{
  "num_hidden_layers": 15,
  "hidden_size": 640,
  "num_key_value_heads": 5,
  "norm_place": "pre",
  "qk_norm": false,
  "attn_scale": 0.0884,
  "init": "normal",
  "optimizer": "muon_variant",
  "weight_decay": 0.024,
  "lr_head": 0.0109,
  "doc_mask": true
}
Each number is 128 + 24 x the weight over its row's rms, rounded and kept within 0 to 255. Layers, rows and columns count from 0. The size above them is the row's rms in percent of the matrix's.

# layer 10 MLP up, 2560x640, rms 0.147, rows 1217-1269, columns 512-575
size [101  95 102 101  97  89  97  95  96  94  92  99  91  99 100 109  97  98 100  99 106 101 101  98 100  95  93  98 101 102 101  94  93 100  89  93 103 103 102  93 106  99  97  96 105 100  98  95  99 104  96 104 101]
[[125 148 177 103 115 131  87 118 137 138 132 121 114 128 107 148 111 141  98 131 131 123 130 117 125 130 141 169 153 166 121 108 149 120 122 116 131 157  85 103 160 113 130 131 123 114 132 143  91 105 148 136 106 112 106 151 123 143 122 118 148  96 136 110]
 [142 114 101 127 120 137 128 105 141 133 133 126 146 126 138  61 136 126 117 173  91 136 155 127 158 103 130 151 132 144 149 133 103 168 131 113 142 171 107 106 108 133 126 142 123 172 138  75 159 127 158 138  52 138 111 114 149 143  98 140 103 115 134 150]
 [ 82 161 116 132 143 139 122 134 156 162 120 158 162 117 184 138 164 176 145 114 152 121 156 118 150 137  84 148 154 125 126 114 133  87 130 144 152 126 145 137  85  90 156 100 115 114  99 110 170 128 134 167 151 133 181 142 107 109 134 115 115 129 119  77]
 [111 137 118 106 114  86 137 146 148 136 159 133 125 120 139 179 100 163 130 126  83 153 194 133 122 125 123 105 126 127 150 138 111 162 123 100 134 161 141 123 103 156 117 138 155  99 116  95 150 146 112 163 152 110 118 136 132 105 162 120  96 153  77  66]
 [155 139 111 140 136 116 175 145 119 120 125 128 140 149 138 161  82 101 114 106 127 125 129 133 111 165 169 140 155  81 142 118 110 114 122 131 118  84 109 192 170 110 123  59 127 112 140 127 201 131 172 154  99 116 125 120 146 121 156 104 103 123 110 110]
 [139 110  88 120 121 133 160 138 167 144 138 114  94 136 123 153 114 142 143 131 155  75 121 143 129 110 129 107 121 156  61 131 120  85 121  61 173 105 136  98 125 156 144 149 115 112 147 152 134 122 198 102 144 105 129 141 133 107 131 118 105 125 135 129]
 [127 124 151 185 124 128 142 139 166 166 110 116 146 147 131 117 135 124 110 119 114 138 110 144 159 130 122 130 120 130 113 123 129 104 150 112 157 130 118 134  83 140 122 116 115 135 122 158 134 145 109 153 118 130 123 147 176 128 165 139  91 123  97 130]
 [128 130 142 173 131 131 150 132 132 134 133 118 190 104 147 114 112 165 124 135 142 115 156 160  96 127 138 151  97  99 127 115 120 148 109 116  90 127 139 133 111  90 107 144 143 107  79 162  98 177 132 148 103 116 114 118 119 125 209 185 121 136 141 124]
 [116 158 131 125 154 154  97 118 131 173 134  85 104 162 114  76  97 115 128 110 132 166 132 139 136 191 123 146 104 149 111 119 124 106 137 128  87  88 123 151 162 134 163 138 136 161 142 108 109 103 122 140 117 104 113 132 215 137  99 174 146 160 110  92]
 [119  75 102 132 127 112 118 138 148 151 125 126 130 144  93 130  81 131 108 117 131 125 125 142 164 107 132 130  83 141 148 127 118 150 133 111 158 142 102 131  95  99 123 123 158 111 114 110 144 127 172 103 138 120 145  93  99 119 157 114 131 125 144 123]
 [ 90 119 154  77 119 132  96 142 143 132 112 110 135 136 161 151 118 119 121 146 122 147 171 135 169 146 109 146 136 139 112 131 124 152 114 159 104 133 125 113 161 136 144 181  98 114 159 121 137 114 114 134 124 148 137 156 123 115 104 171  86  75 127 110]
 [134 110 108 114 115 131  96 130 123  88  86 169 116 160 117 167  99 118  80 116 133 131 166 131  95 111 149  98 121 135 117 122 107 121 130 103 133 127 117  96 122 110 159 152 138 125 141 132 162  93 128 136 147 142 125 141  95 145 149 122 128 184 114  97]
 [148 146 151  81 158  92 143 156 191 119 139 109 111 158 123 146 181 127 111 145 175 134 168 149 129 104 114 127 118 121 128 162 130 121 149 127  94 120 105 159 102 149  99  98 156 113 118 148 126 146 115 121 138 143 158 120 135  82 106  99 158 116 186 177]
 [136 142 108 155 146 110 128 142  78 156 148 173 132 115 131 134 110 156 179 129 138 126 114 144 145 153  72  77 156 111 149  57 144 116 125 127 152  92 148 117 122 130 180 111 133 138  87 130 175 110 127 122 143  72 136 134 112 115 118 160 141 116 125 156]
 [137 144 140 172 166 140  83 124 142 138 168 168 131  97 196  52  88 122 107  84 123 139 125 113  88 128 141 143 192  96 142 151 108 106  96 110 164 148 132 163 118 140 143 147 122 146 131 126 147 138 141 129 118 119  69 127 105 118 110 123 144 116 121 127]
 [158 125 109  96 103 129  89 149 125 157 132  92 121 154 153 154 165  94 146 130 121 131 158 116 146 165 148 162 171 108 133 137  94 164 123 166 144 167  97 148 107 119 148  93 172 127 120 145 109 113 149 135 117 165 173 123 134 144 143 136 118 127 148 119]
 [110 123 112 125 121 130 159  92 127 154 142 124 112 115 106 149 174 112 161 112 115 153  91 138 112  91 127 116 175 156 134 124 126  61 165 119 146 148 123 145 146 133 124 111 136 135 144 139 102 130  98 152 153 122 135 127 125 139 113 134 150 133 173 134]
 [147 126 113 151  92 137 153 138 112 160 128 119 142 172 105 140  96 176 124 107 137 130 147 147 123 141 118 125 145 115 136 123 168 188 132  89 133 156 119 116  96 103 165 102 107 138 132 117 123 123 146 122 165 119 136 106  87 167  93 116 125 122  96 122]
 [116 112 117 127 120  86  98 132 156 118 124 154 123 133 110 139 115 121 109 166 146 101 138 153 148 119 106 112  74  96 110 145 134 125 150 195 126 149 150 130 104 134 171 163 141  84 157 133 132 102 127 144 115 137 131 102 179 120 135 160 128 125 139 110]
 [140 166 194 165 102 137 153 144 129 153 124 139 131 125 112 146 119 108 125 140 142 104 110 167 168 171 109 112 162 162 119 133 123 132  81 100  91 128 145 112 134 136 179 145 146 102 113 103 153 138 169 135 157 119  88  96 123 132 194 109 133 124 106 103]
 [134 147 110 161 124 121  97 168 168 122 145  77 149 151 104 101 136 163 106 145  74 137 147 157 116 153 148 144 127 198 118 114 112 145 164 141 139 146 177 116 136 122  83 135 113  96 125 156 125 127 170  85 134 141 124 119 133 159 132 112 129 122 141 101]
 [159 107 142 131 117 119 139  93 140 118  80 110 128 136 110 122 138 134 146  97 121  95 158 135 190 105 132 125 125 166 120 124  97 116 130 125 148 166 130 133  51  83 131 132 101 154 112 139  94 165 131 116 139 120 143 139 124 121 151 173 129 200 170 108]
 [118 133 146 152 109 125 135 142 111 134 141 143 105 104 136 119  96 152 104 145 152 154 122 104 105 157 131 130 120 108 122 126 154 110 144 124 140 152 101  87 171 114 117 126 162 166 154 115 171 124 133 129 109  85 118 181 151 154 159 132 139 138 154  96]
 [ 88 161 110 107 154 127  92 140 148  95 123 128 130 128 129 126 141 129 105 141 131 102  71 156 131 112  94  96 152 136 134 118 102 145 168 108 162  92 112  86 131  74 198 146 150 155 125 109 113 135  89 147 139 145 100 147 106 138 187 130 101 134  97 115]
 [154 151 139 116 106 114 135 126 103 163 117 108  80 108 118 104 136 125 125 145 147 122 127 162 118 156 110 149 117 171 104 133 129 155 127 124 156 123  90 142 146  65 122 107 123  98 139 148 113  97 111 120 153 138 142 147 124 115 113 136 137 127 154 172]
 [149 146 168  95 175 128 104 110 148 129 138 111 117  90 129 138 147 160 115 120 137 167 153 113 136 124 155 109 115 130 132 135 134  97 105 121 159 151  76 121 108 154 135 104 152  93 163 120 104 125 151 109 123 145 164 132 117 112 140 136 111 202 117 125]
 [137 111 107 116 118 133 104 124  85 117 166 150 120 102  78 165 118 120 139 174  98  90 168 118 123 130 103 154 168 113 115 104 125 102  86 164 133 156 110  82 111 112 106 139 127 146 135 146 109 126 125 114 121 119 127 119 151 153 134 107 106 153 130 123]
 [132 155 129 164 124 110 118 178 159 148  99 155 178 144 101  94 119 111  93  55 135 160 154 132 134 126 134 141 138 131 126 108 114 116 131 114 126  92 133 152 120 110 127  89 168 106 125 160 132 119 103 127 163 114 147 158 127 159 152 128 132 158  97 168]
 [ 69  85 146 147 162 133 121 159 157 166 114 167 184 145 134 158  89 126 153 103 100  92  75 114  87 127 101 146 155 127 151 169 132 180 121 115 120 176 121 142 109 116  93  99 142 123 145 144 106 111 149 127 122 137 104 147 140  87 184 134  98 135 103 134]
 [124 111 131 145  97  98 102 114 148 134 154 104 170 137 110 146 142 155 120 151 150 130 126 145 123 137 139 137 128 152 118 167 132 126 157 137 109 110 149 165 174 100 140 122 139 158 123 150  98 105 146 108 136  81  77 178 122  85 163 111  93 139  83 106]
 [170 147 134 110 153 138 133 136 143 135 185 161 116 122 220 129 141 134 111 131 148 135 143 132 101 124  99 157 146 117 113 123 122  95 131  97 122 162 146 116 164 132 143 113 120 119 123 105 143 188 125 106 108 117 119  80 118 135 154 111 119 140 141 114]
 [ 79 115 101 162 147 161 138 154 123 138 138 108 158 156 134  97 116  91 113 155 119 132 160 137 147 113 138 135 121 131 148 136 139 120 130 114 125 136 136 145 110 130 113  95 124 138  90 167 100 142 106 158 154 146 108 139 149 133 116 106 149 127 100  87]
 [124 117  78 120 165 100 143 135  95 157 121 104 131 135 135  93 109  71  92  93 150 124  94 114 115 132 154 145 108 108 130 106  92 126 102 145 102 110 144 113 169 125 132 148 158 118  80 146 111 124 175 130 137 159 134 126 126  95 126 139 125 132 134 129]
 [115 143 126 158 119  40 127 138  76 142  91 111 126 130 146 150  96 111  56 116 154 190 117 164 141 119 125 144 106 138 102 125 136 125 112 119 111 123 133 162  71 144 140 139  80 121 166 164 135 132 168 116 124 133 118 118 159 141  87 105 108  98 144 157]
 [150 130 121 192 114 106 104 152  88 120 121  69 112 132 126 148 128 117 122 140  97 138 141  91  93 138 155 103 122 132 154 121 132 116 182 107 131 141 124 120 104 135 135 129 113 147 105 125 133 170 116 127 142 132 119  88 106 163 145 135 106 130 124 101]
 [104 109 179 115 141  65 141 197 164 144 121 107 122 138 135 153 192 116 158 119  87 163 135 131 107 124 118 172 167 155 108 141 158 130 144 132  95 106 107 165 179 162 165  89 135 121  98 106 106 148 118 154 143 165 126 126  91 143 123  58  97 108 120 118]
 [149 142 136 170 124  88 106 159  78 105 119 140 102 140 164  80 127 139 100 120 161 112 148 102 110 149  99 130 161 138 145 117 136 133 124  70 131 129 134 145 100 164 114  99 128 119 159 121  84 122 110 107 128 136  92 114 165 124  93 112 118 169 150 166]
 [135 140  97 160 149 107 109 140  91 157 134 156 109 166 121 127 156 141 138  85 159 112 164 127  70 148 149 133 116 133  82 154  83 104 131 110 119 124 155 130 126  78 117  95 118  86 130 106 144 122 185 146 107 125 122 135 104 125 108 148 137 135 103 124]
 [110 113 136 105 142 171 126 136 128 129 142 159 113 123 126 140 114 146 121 135 154 145 138 115 115 128 145 133 108  69 114 154 132 111 143 158 154 131 127 120  95 109 133 161 129  88 146  87 118 142 141 116  65  97 103 103 120 137 121 116 127 109 134 109]
 [136 158 107 148 115 121  97  84  92 117 118 127 131 139 124 210 129 118 171  99 116 113 142 146 106 103 127 110 150 127 139 152 146 111 157 155 121 148 163  83 123 175 147 118  90 123 135  80 141 156 138 141 140 157 146 100  95 140  94 112  93 161  97  94]
 [121 153 100 118 151 102 137 132 147 125 154 146 138  96 137 143 128 134 151 107 122 132 122 105 142 141 125 130 113 115 116 121  73 119 130 106 173  82 172 174 127 111 153 118 155 110 142 146 114 142 114 117 127 103 152 129 111 157 124 165 138 117 101 132]
 [122 141 152 119  90 114 162 144 173  95 112 173 123 135 160 158  83 127 135 145 117 117 110 140 130 110  84 127 130 154  93 152 168 152 156 171 150 127 159 167 105 118 154 157 133 116 156 144 124 150 150 123 130  77 129 116 102 140 169  53 132 139 137 130]
 [111 158 110 101 126 117 131 121 125 144 106 135 129 141 137 168  94 125 128 117 156 131 176 184 116 162 137  81 132 118 142 110  95 162 155  71 119 136 140 121 102 133 148 162 144 153 132 104 152  94 141 188  63  98 140 119 116 132 138 120 141  97 153 148]
 [109 117 108  91 152 129 118 127 106 142 120 137 132 118 148 145 134 116  73 164 184  91 148 151 152 142 132 142 102  93  35 142 117 126 138 144  99 110  97 122 142 149 126 214 159 152 126 144 117 102 100 155 154 119 138 105 142 103 104 142 192 134 116  96]
 [169 118 103 121 137 121 122 116 134 172 124 123 131 149 145  94  97 109  97 138 119 159 116 122 151 110 107 127 126 151 129  93 109  93 162 168 142 179 132 165 116 156 138 110 128 115 143 160 101 116 135 140 131 130 145 112 169 128 152 135 106 101  79 118]
 [140 147 153 133 113 123  93 138 103 120  73 119 135 159 112  68 133 130 121 145 131 171 135 114 146 116 127 119 175 118 130 118  80 107 113 115 121 159 124 138 149 125 139 122 154 101 120 128  86 139 109 140 125 117 176 111 119 160 142 124 110 177 131  92]
 [124 134 137 168 107 114 110  82 174 153 177 143 141 109 109 120 113  89 146 143 122 136 160  95 181 141 129  71 181 128  96 106 141 153 104 131 143 161 111 182  78 153 129 148 129 175 113 121 110 172 161  98  92 162 140 144 121 148 108 119 168 115 145 162]
 [ 86 159 141 162 183  81 108 111 121 114 104 112  97 157 112 137  96  92 132 129 164 142 136  93 150  81 162 111 112 140 144 129 155 138 123 107 138 129 156 129 137 110 157 174 126 149 128  98 132 130 117 126 162 139 109 140 162 133 114 160  95 104 148 135]
 [107 133 127 107  83 127 113 107 106 134 143 130 106  97 144 163 109 188 117 164 136 146 141 158 110  97 137 108  96 133 108 152 140 131 203 140 125 102 113 149 131 114 103 123 129 137 125 147 129 138 128 121 106 115  76 102 134 138  99 138  82 106 120 128]
 [108 147 147 143 167 141 139 136 116 119 127 130  99 133 124 136 143 121 102 136 121 133 113 143 142 118 124 136 111 124 155 139 108 129 154 148 131 107  76 172 116 132 120 124 167 109 118 132 127 144 122 177 161  40 104 157 140  72 175 109 116 166 135 116]
 [138 122 101 157 123 149 155 127 187 144  92  98 142 139 118 128  99 129 141  88 111 115 128 121 103 148 125  89  90 122 112 164 134 103 114 172 129 105 172 136 122 112 142 142 105 150 169 112 141 120 105  94 143 131 123 133  96 128 151 131 119  97 154 103]
 [103 197 112 123 145  81 139  88 125 132 115 117 139 127 160 172  98 119 149 110 100 142 133 107 121 170 138 144 140 107 110 119 124 114  81 133 116 117 109 132 162  87 119 111 142  90 144 131  75 150  70  93 123 158 137 139 141 149 136 138 113 187 146 157]
 [144 144 127 136 165 125 152 100 141 121  74 134 112 118 133 113 154 133  75  87 144 117 148 140 111 163 137 160 151 144 129 137 122 107 125 118 158 173 122 112 132  92 116 124 174 115 148 117 161 129 154 108 118 145 118  73 106 107 142 121  98 164 138 124]]
# layer 10 MLP down (transposed), 2560x640, rms 0.0399, rows 1217-1268, columns 512-575
size [106  91 102 101 103  85  95  94  97  91  89  96  90  99  96 104  91 100 104 103 106 100  93  92  96  97  99  94  98 106 102  92  99 101  92  95  97 104 100 105 112 101  96  97 106 102  99  92 105 104 104 101]
[[154 113 111 131 148 172 126 145 134 121 132 125  78 110 135 144  89 125 134 137 131 110 159 167 178  86 135 128 116 121  85 159  66 141 117 165 124  96 113 130 132 137  97 116 146 112 124 157 122 184 167 148 129 157 109 105 142 130 123 108 108 109 136 159]
 [115 148 126 106 120 113 130 122 120 154 145 120 168 135 150 115 113 113 150 153 126 123 114 122  85 153 115 125 103 125 151  98  96 140  91 131 128 125 160 136 106  91 123 171 132 107 123 133 115  81 148 155  96 117 180 129 105  97 161 122 126  90 122 133]
 [148 119 140 143 125 123 114 152 120 138 135 133 119 101 126 137 118 103  98 129 119 165 134 170 144 135 124 120 152 165 143 139  88 126  96 118 149 131  72  78 141 141 147 144 140 185 141 122 124 111 128 128 115 132 126 151 111 144  99 145  92 113 166 126]
 [153 111 169  89 121 160 180  85  95 123 125 146 132 141 169 138 128 134 123 107 124 127 158 158 143 146 178 116 137 161 131 110 101 132 149 128 114 126 126 107 153 131 112 132 135 140 115 129 152 114 113 141 167 131 168 121 137 114 148  80 100 139 123 136]
 [123 111 167 146 124 104 119 150 141 124 148 104 153  95 119 119 120 165 142  94 138 149 131 146  93 139 173 135 122 156 101 115  99 120 127 141  96 130  85 112 107 159 121  97 149 131 156  99 149  94 102 120 136 125 122 111 141 135 112 152 132 129 115 124]
 [121 140 107 144 135 148 115 130 138 126  92 166 136 143 152 157 137 147 106 122 137 150 102  63 159 126 131 105 132 134 147 130 108 125 142 167 123 100 141 152 136  92 167  88 158 107 126 134 101 139  87 124  92 136 135 121 172 150  85 158 130 156 137 135]
 [145 155 123 169 127 133 111 118 153 127 147  93  93 145 120 146  77 101 120 144 145  93 148  76  93 139 123 117 138 142 131 140 137 130 134 128 119 111 124 155 109  90  84  99 116 156 143 171 153 105 145 148 105 172 120 140 111 113 127 125 105 112 180  80]
 [ 92 121 122 111 126 134 118 101 115 140 110 134 115 141 112 106 114 120  96 130 144 165 161 149 145 160 109 112 134 176 137 151 129 141 120 111 106 111 128 158 123 122 139  96 117 107 145 106 117 144  94  91 116 132 121 106 121 116 136 108 147 172 155 127]
 [134  98 150 110 127 143 120 115 131 153 113 145 128 113 152 114 118 112 101 127 100 148 148  97 115 114  56 155 122 144 119 161 133 110 161 134 166 109 156 151 138 114 101 165 103 130 111 152 105 128 128 140 143 152  98 111 145 148 132 132 158 172 109 155]
 [122 152 140 162 120 167 152 151 159 120  53 120 104 133 148 109 152 145 161 126  67  99 153  94 135 105 104 122 161 122 130 134  82 149 121 148  93 106 131 140 131 143  86 128 182  85 112 149 138 120 129 124 139 100  96 120 114 145 171 156 137  80  88 119]
 [169 118 115 155 111 112 167 196 149 132 107  83 132 128 143 169 119 146 175 130 109 120 105 133 116 127 135 125 137 138 138 118 154 129 140 156 149  82 114 148 118  97 117 134 102 118 166 126 103 142 109 100 175 134 111 144 140 118 130 111 164 150 137 109]
 [151  97 142 124 146 146 113 140 121 178  98 148 127 144 124 107 117 157 113 137 104 144 126 123 113 164 112 132 102 154 165 132 154 162 119 125 157 124 133 101 116  96 150 147  96 156  92 117 119 141 102 136 112 126 140 129 144 148 144 109  86 141 106 128]
 [115  75 115 118 159 135 158 122 166 150 111 145 111 162 160 143 153 172 128 117  83 124 139 120 108 130 125 147 121 102 130 100 123 113  85 112 139 100 103 115 130 117 116 152  97 133  83  79 106 106 117  99  99 131 149 132 149 146 125 109 100 152  84 114]
 [117 157  96 153 138 129 130 141 116 126 129 165 151 110 109  96 116 104 141 108 134 113 118 127 153 143 154 109 147  81 133  80 153 116 106 135 128 167  86 111 171 175 137 149  82 103 134 107 115 138 150 120 112 139 150 141 135 160 104 151  82 126 123 120]
 [136 164 173 119 145 134 148 129  94 118 102 122 137 161 162 160 142 119 111 138 162 122 108 135 144  97 146 139 111 168  93 127 151 155 108 133 126 107  88 128  78 140 131 144  94 135 142 120 100 143  83  94 138  82 170 101 124 118 162 114  93  97 165 123]
 [143 125  93 119 125 150 112 111 142 105 103 148 158 146 159 109 135 156 147 130 143 118 107 110 157 141 146 161 222 112  95 146 118 151 106 138 162 130  82 131 135 125 117 128 133 128 134  82 164 118 133 133 124 135 140 133 118 122 142 113 104 154 135 134]
 [150 141 165 151 148  99 122 122 124 166 107 187 106 143 146 134 106 135 130 105 166 104 139 145 132 158 104 109  76 151  51 108 126 128 128 132 110 114 141 119 149 111  85 131  86 102 131 141 167 156 142 145 159 117 145 131 139  91 158 116 171 143 132  84]
 [114 150 133 125 138 150  92 126 127 133 131 131 140 168 107 124 111 143 118 177 152 128 164 137 132 129 105 142 141 105 114 133 106 120 135 102  99 100 134  97 148 122 103 134  98 134 115 144 144 124 164 136 109 169 139 144 125 131 151 126 137 122 120 117]
 [127 141 136  89  78 103 132 122 105 103 120 133 124 100 118 139 112 149 155 145  83 130 107 111 178 119 150 102 124 125 135 163 114 143 103  66 151 164  97 154 160 145 112 185 120 189 149 155 169 107  83 109 120 114 118 116 136 148 151  77 123 120 142 157]
 [146  90 142 148 124 115 131 139 126  58 106 127  92 169 140 122 123 106 141 132 131 122 151 165 151  59 136 101 126 127 136 169 143 175 153 164 138 161 139 169 133 134 119 112 124 109 146 123  84 113 152  99  79 136 158 137  90 123 114 137 105 121 163 182]
 [ 91 130 176 136 155 142 105 138 120 107 133 142 113 159 144  50 162 119 116 149 100 114 158 146 140 101 136 139 133  98  97 153 128 125 153 121 198 136 150 123 100  92 174 151 121 136 105 105 161 108 137 176 137  98 135 120 142  91 132 143 151  95  98 109]
 [ 96 134 127 160 117 148 144 100  92 132 151 100 140 113 110  78 124  91 103 136  77 138 166 107 115 111 148 160 118 158 125 129 135 112  98 145 139 131 105 136  75 117 133 110 170  85 125 139 111 179 137  66 117 140  95 170 163 131 151  85  98 104 147 116]
 [156 138 116 151 131 118 126 141 130 114 171  87 123 143  74  95 119  99 147 139 137 100 135 137  94 126 124 135 154  94 150 107 126 109 143 108 110  84 166 118 131 154 133 124  89 117 103 108 123 110  88 141 126 109 129  72  93 107 126 120 178 169 143 110]
 [ 71 144 156 147 164 135  71 139  99 126 162 158 126 155 123 149 113 102 120 115 117 146 135 146 101 102 158 109 134 139 122  96 153 134 119 125 138 118  81 120 126 153 153  98 112 129 113 155 142 136 156 118  91 121 146 131 142 143 124 115 121 133 136 126]
 [120 169 151 120 144 168 154 134  81 111 138 132 149 170 103 107 145 191 126 116 125 126 175  83 116 140 180 140 118 134 121  97 117 115 139 108 101 139 140 138 198 182 142 132 113 118 113 168 100 115 127 141 118  63  52 124 142  81 138 138 139 132 113 118]
 [136 146 157 110 146 130 115 110  95 124 130 122 124 112  66  86 141 122 165 131 152 131 113 132 119 135 130 113 117 117 109 114 135 102 128 119 160 124 183 151  93  79 110 130 109 176 143 106 140 136 103 109 101 150 132 118 119 125 165 136 137  71 159 165]
 [105 117 120 137 101 106 169 173 146 122  99 123 117 178 150 140 145 116 123 106 163 136 126 139  98 134 136 131 131 115 148 169 108 124 121 119 128  81 142 155 126 102 147  98 137 120 139 107 121 110 112 171 121 125 140 140 128 117 127 191 126 115 158 158]
 [118 146 119 146  84 143 117  75 127 129 135 121  97 152 149 120 133 109 122 139 151 146 129  93 141  89 111 134 100  92 135 135 171  75 147 152 132 156  97 119 100 128 137 126 110 150 111 125  99 124 106 131 135 122 172 124 100 128 115  98  80 167 112 115]
 [138 132 118 148 155 151 163 104 165 125 120 103  88 132 125 148 119 199 155 124 112 130 109 133  89 169 125 113 117 121 134  87 150 134 107 110 127 142 131 143 115 126 130 125 117 108 139 145  99 131 122 164 116 119 123 191  86  85 142 135 137 157 139 132]
 [ 93 146 115  84  78 117 105 159 124 149 115 175 149 117 159 118  94 141 149 116 159 127 124 114 144 156 134  99 120 142 121 122 123 123 145 134 165 132 116 121  92 124  76 103 132 138 153 140 149 162 117 185 161  98 106 151 107 152 131 137 132 128 143 132]
 [160  93 138 111 159 121 150 150 119 146 157 111 104 146 107  93 137 129 122 139 105 137 163 161 119 113 124 135 121 105  89 138 109 134 147 133 162 181 117 115 165 120 121 153 139 114 127 130 130 115 133 113 150 137 116 183 125 122 159 161 181 168 162 110]
 [139 135 145 160 121  96 102 129 124 134 136 157 167 117 134 142 123 135 148 123  59 102 125 127 113 152 114 142 107 162 141 138 161 152 132 125 147 108  86 136  97 140 133 125 147 131 122 106 114 130 139 134  95  99 143 130  88  87 140 131 113 156 147 137]
 [122  99 142 126 125  87 167 119 147 129 150 131  85 100 155 153 161 155 145 185 107 148 132 188 133 131 124 112 130 178 134 160 120  92 166  96 165 146 113 154 133 118 166 138 138 139 171 119 105 114 134 153 142  96 116 156  86 123 120 150 145 129 129 112]
 [127 125 134 126 116 132 162 126 119 123 147 132 130 126 148 129 144 128 156 148 132 140 130 128 143 170  98 124 148 122 161 124 115 109 142 147 168 131 114 121 120 136  99 154 169 111  92  86 134 123 104 118 105 125 102 148 108 127 151 106 155 124 101  65]
 [140 113 111  99 130 108 100 141 154 130 110 136 130 140 132 104 146 123 172 138 131 121 146 150 153  78 161 119 180 104 107 131  75 145 116 139 105 130 151 136 103  95 104 145 117 125 135 144 107 138 152  81  88 125 101 136 129 117 119 108 156 116 151 170]
 [141 166 102 127  92 156 106  73 173 167 100 132 131 130 111  93 118 121 119 117 151 138 116 158 147 123 154 133 110 110 171  86 122 130 141 209 146  96 198 151 164 123 115 160 137 107 131 119 117 148 156 135 140  90 136 157 104 163 131 143 134 125 155  99]
 [ 87 122 139 108 131 132 120 173 103 126 111  94 128 140 154 127 151 174 150 172 105  89 117 136 152 183 130 103 142 137 136 153 156 109 115  93  68 144 105 124 114 133 117 154 114 146 153 154 144 141 151 125 125 130 100 134 133 151 155 124 173 198 149 130]
 [121  97  95 131 132 127 172 164 160 119 116 130 128 193 129 115 118 155  89 121  84 131 139 131 118 107  83 120 123 143 164 154 143 193 149 171 116 154 104  96 148 142  89 122 118 130 136 127 141 117 132 124 116 155 116  96 123 121  96 130 128  90 109 135]
 [141 153 118 153 165 121 135 156 158 150 194 161 156 158 121 135 113 155 142 167  62 123 140 111 152 158  87 127  94 117 123 109 108 121 127 139 158 129  79 128  94 145  88 152 140 100 111 123  92 149  65 131 159 117 123 122 123 105 135 133 148 138 109 122]
 [139  92  98 115 136  66 130 131 127 123 150 141  97 132 119 103 112 110 125 127 103 103 122 173 158 172 124 149  92 125 139 107 122 151 147  93 111 109  92 132 153 106 128 137 168 130 101 143 163 142 105 156 102  96 131 150 127 135 154 141 172 138 137 110]
 [116 126  96 142 106 120  98 117 138 116 162 132 138 100 142 147  98  83 151 105 116 163 137 119 121 107 101 108 138 117 120 127 162 161  72 124 163 124 147 118 126 111 154 104 170 156 140 139 106 116 110 123 136 156 114 168 174 101 170 103 116 106 125 115]
 [110 123 121 137  76  89 134 143 145 127  93 123 117 132 110 153 132 113 141 128 134 103 119 114 135 148 170 132 163 123 133 133  91 107  98 160 148  77 122 146 126 114 101  99 125 131  68 120  82 110 190 131 136 130 120 147 152 115 115 165 129 126 117 125]
 [146 101 133  79 180 114 147 105 175  85  71 106 123 125 146  79 134 114 119 122 135 122 109 153 122 151 157 134 122 165  80 145 139 153 145 147 136 118 113  97 143 132 183 158 145 116 130 139 145 176 100 129 138 144 148 151 120 105 143 103 144 115 126 146]
 [142 117 149 132  58 105 173 142 162 156 154 117 109 120 138 133 116 119 135  91 111 108 108 138 117 145 149 146 123 114 151  53 133  98 127 130 138 155 159 137 129 165 121 116 161 170 159 129 121 126 141 122 134 148 157 136 149 111 138 148 119 135 100 142]
 [166 147 109  94 131 118 149 156 125 128 133 175 123 145 157 137 131 118 113 131 137 127  55 120 128  90 131 105 135  95 129 111 146 140 137 124 122  94 137 149 140 135  71 152 155 121  85 116 129 120 121 160 116 132 147 138 118 133 141  60 106 131 144 147]
 [163 104 130 108 128 137 127 117 129  61 170 140 135  91 140 136 151  93 122 151  87 136 109 167 147 141 132  98  94 205  98  87 136 130 149 132 103 123  93 105 127 139 126  88 124 175 148  90  99 167 174 137 146 172 116 125 108 102 142 115 153  92 125 118]
 [136 100 123 165 140 123 136 126  97 136 147 195 130 118  92 125 101 130 126 142 150 137 136 138 125 119 163 135 172 148 144 142 139 141 183 162 140 149 176 134  77 138 127 137 152  85 145 128 130 137 123  82 124 125 121 130 148 106 113  73  97 136 110 153]
 [122 123 151 128 112 178 119 124 117 113 167 158 146 126 117 115 141 153 109 124  88 174 120 144 158 147 102 136 139 102  90 120 128  33 155 125 129 106  96 105 133 134  76  79  97  66 141 172 181 115 127 108  94  88 108 131 103 134 141  77 163 140 142  99]
 [127 104 139 119 171 107 111 113 176 123 144 148 113 131 171 103 129 114 104 112 129 131 132 144  95 126  90 166 130 138 138 135 120 130 127 109 176 131 163 123 129 122 122 171 113 135 103 104 166 119 137  96 111 114 112 104 142 125 162 144 109  95 125 141]
 [177 172 141  49 127 106 104 151 157 143 127 141 155 120 141  98 124 113  96 140 112 109 176 102  92 129 105  90 139 158 138 133 123 144 153 127 101 113 130 137 148 138  89 112 126 107 106 142 146 148 154 161  83 143 111 102 183 168 141 181 117 163 150 161]
 [ 88 143 135 140 128 110 136 142 124 145 117 105 189 132  94 108  69 103 159 135 158 107 162 155 150 168 114 122 120 157  87 101 114 131 124 115 102 114 110 103 156 172 162 112 125 127 109 145 134 103 127 176 107  93 151  91 120 141 150 150 112 144 113 127]
 [111 119 147 142 127 125 174 166 153  87 113 109  90 104 124 136 109 135 146 142 188 151 125 145 110 134 113 146 162 108 155 139 142  61 126 109 116  88 145 109  70 120 128 175 151 151 102 124 168 152 139 164 128 135 121  96  99 130 121 123 140  70 106 140]]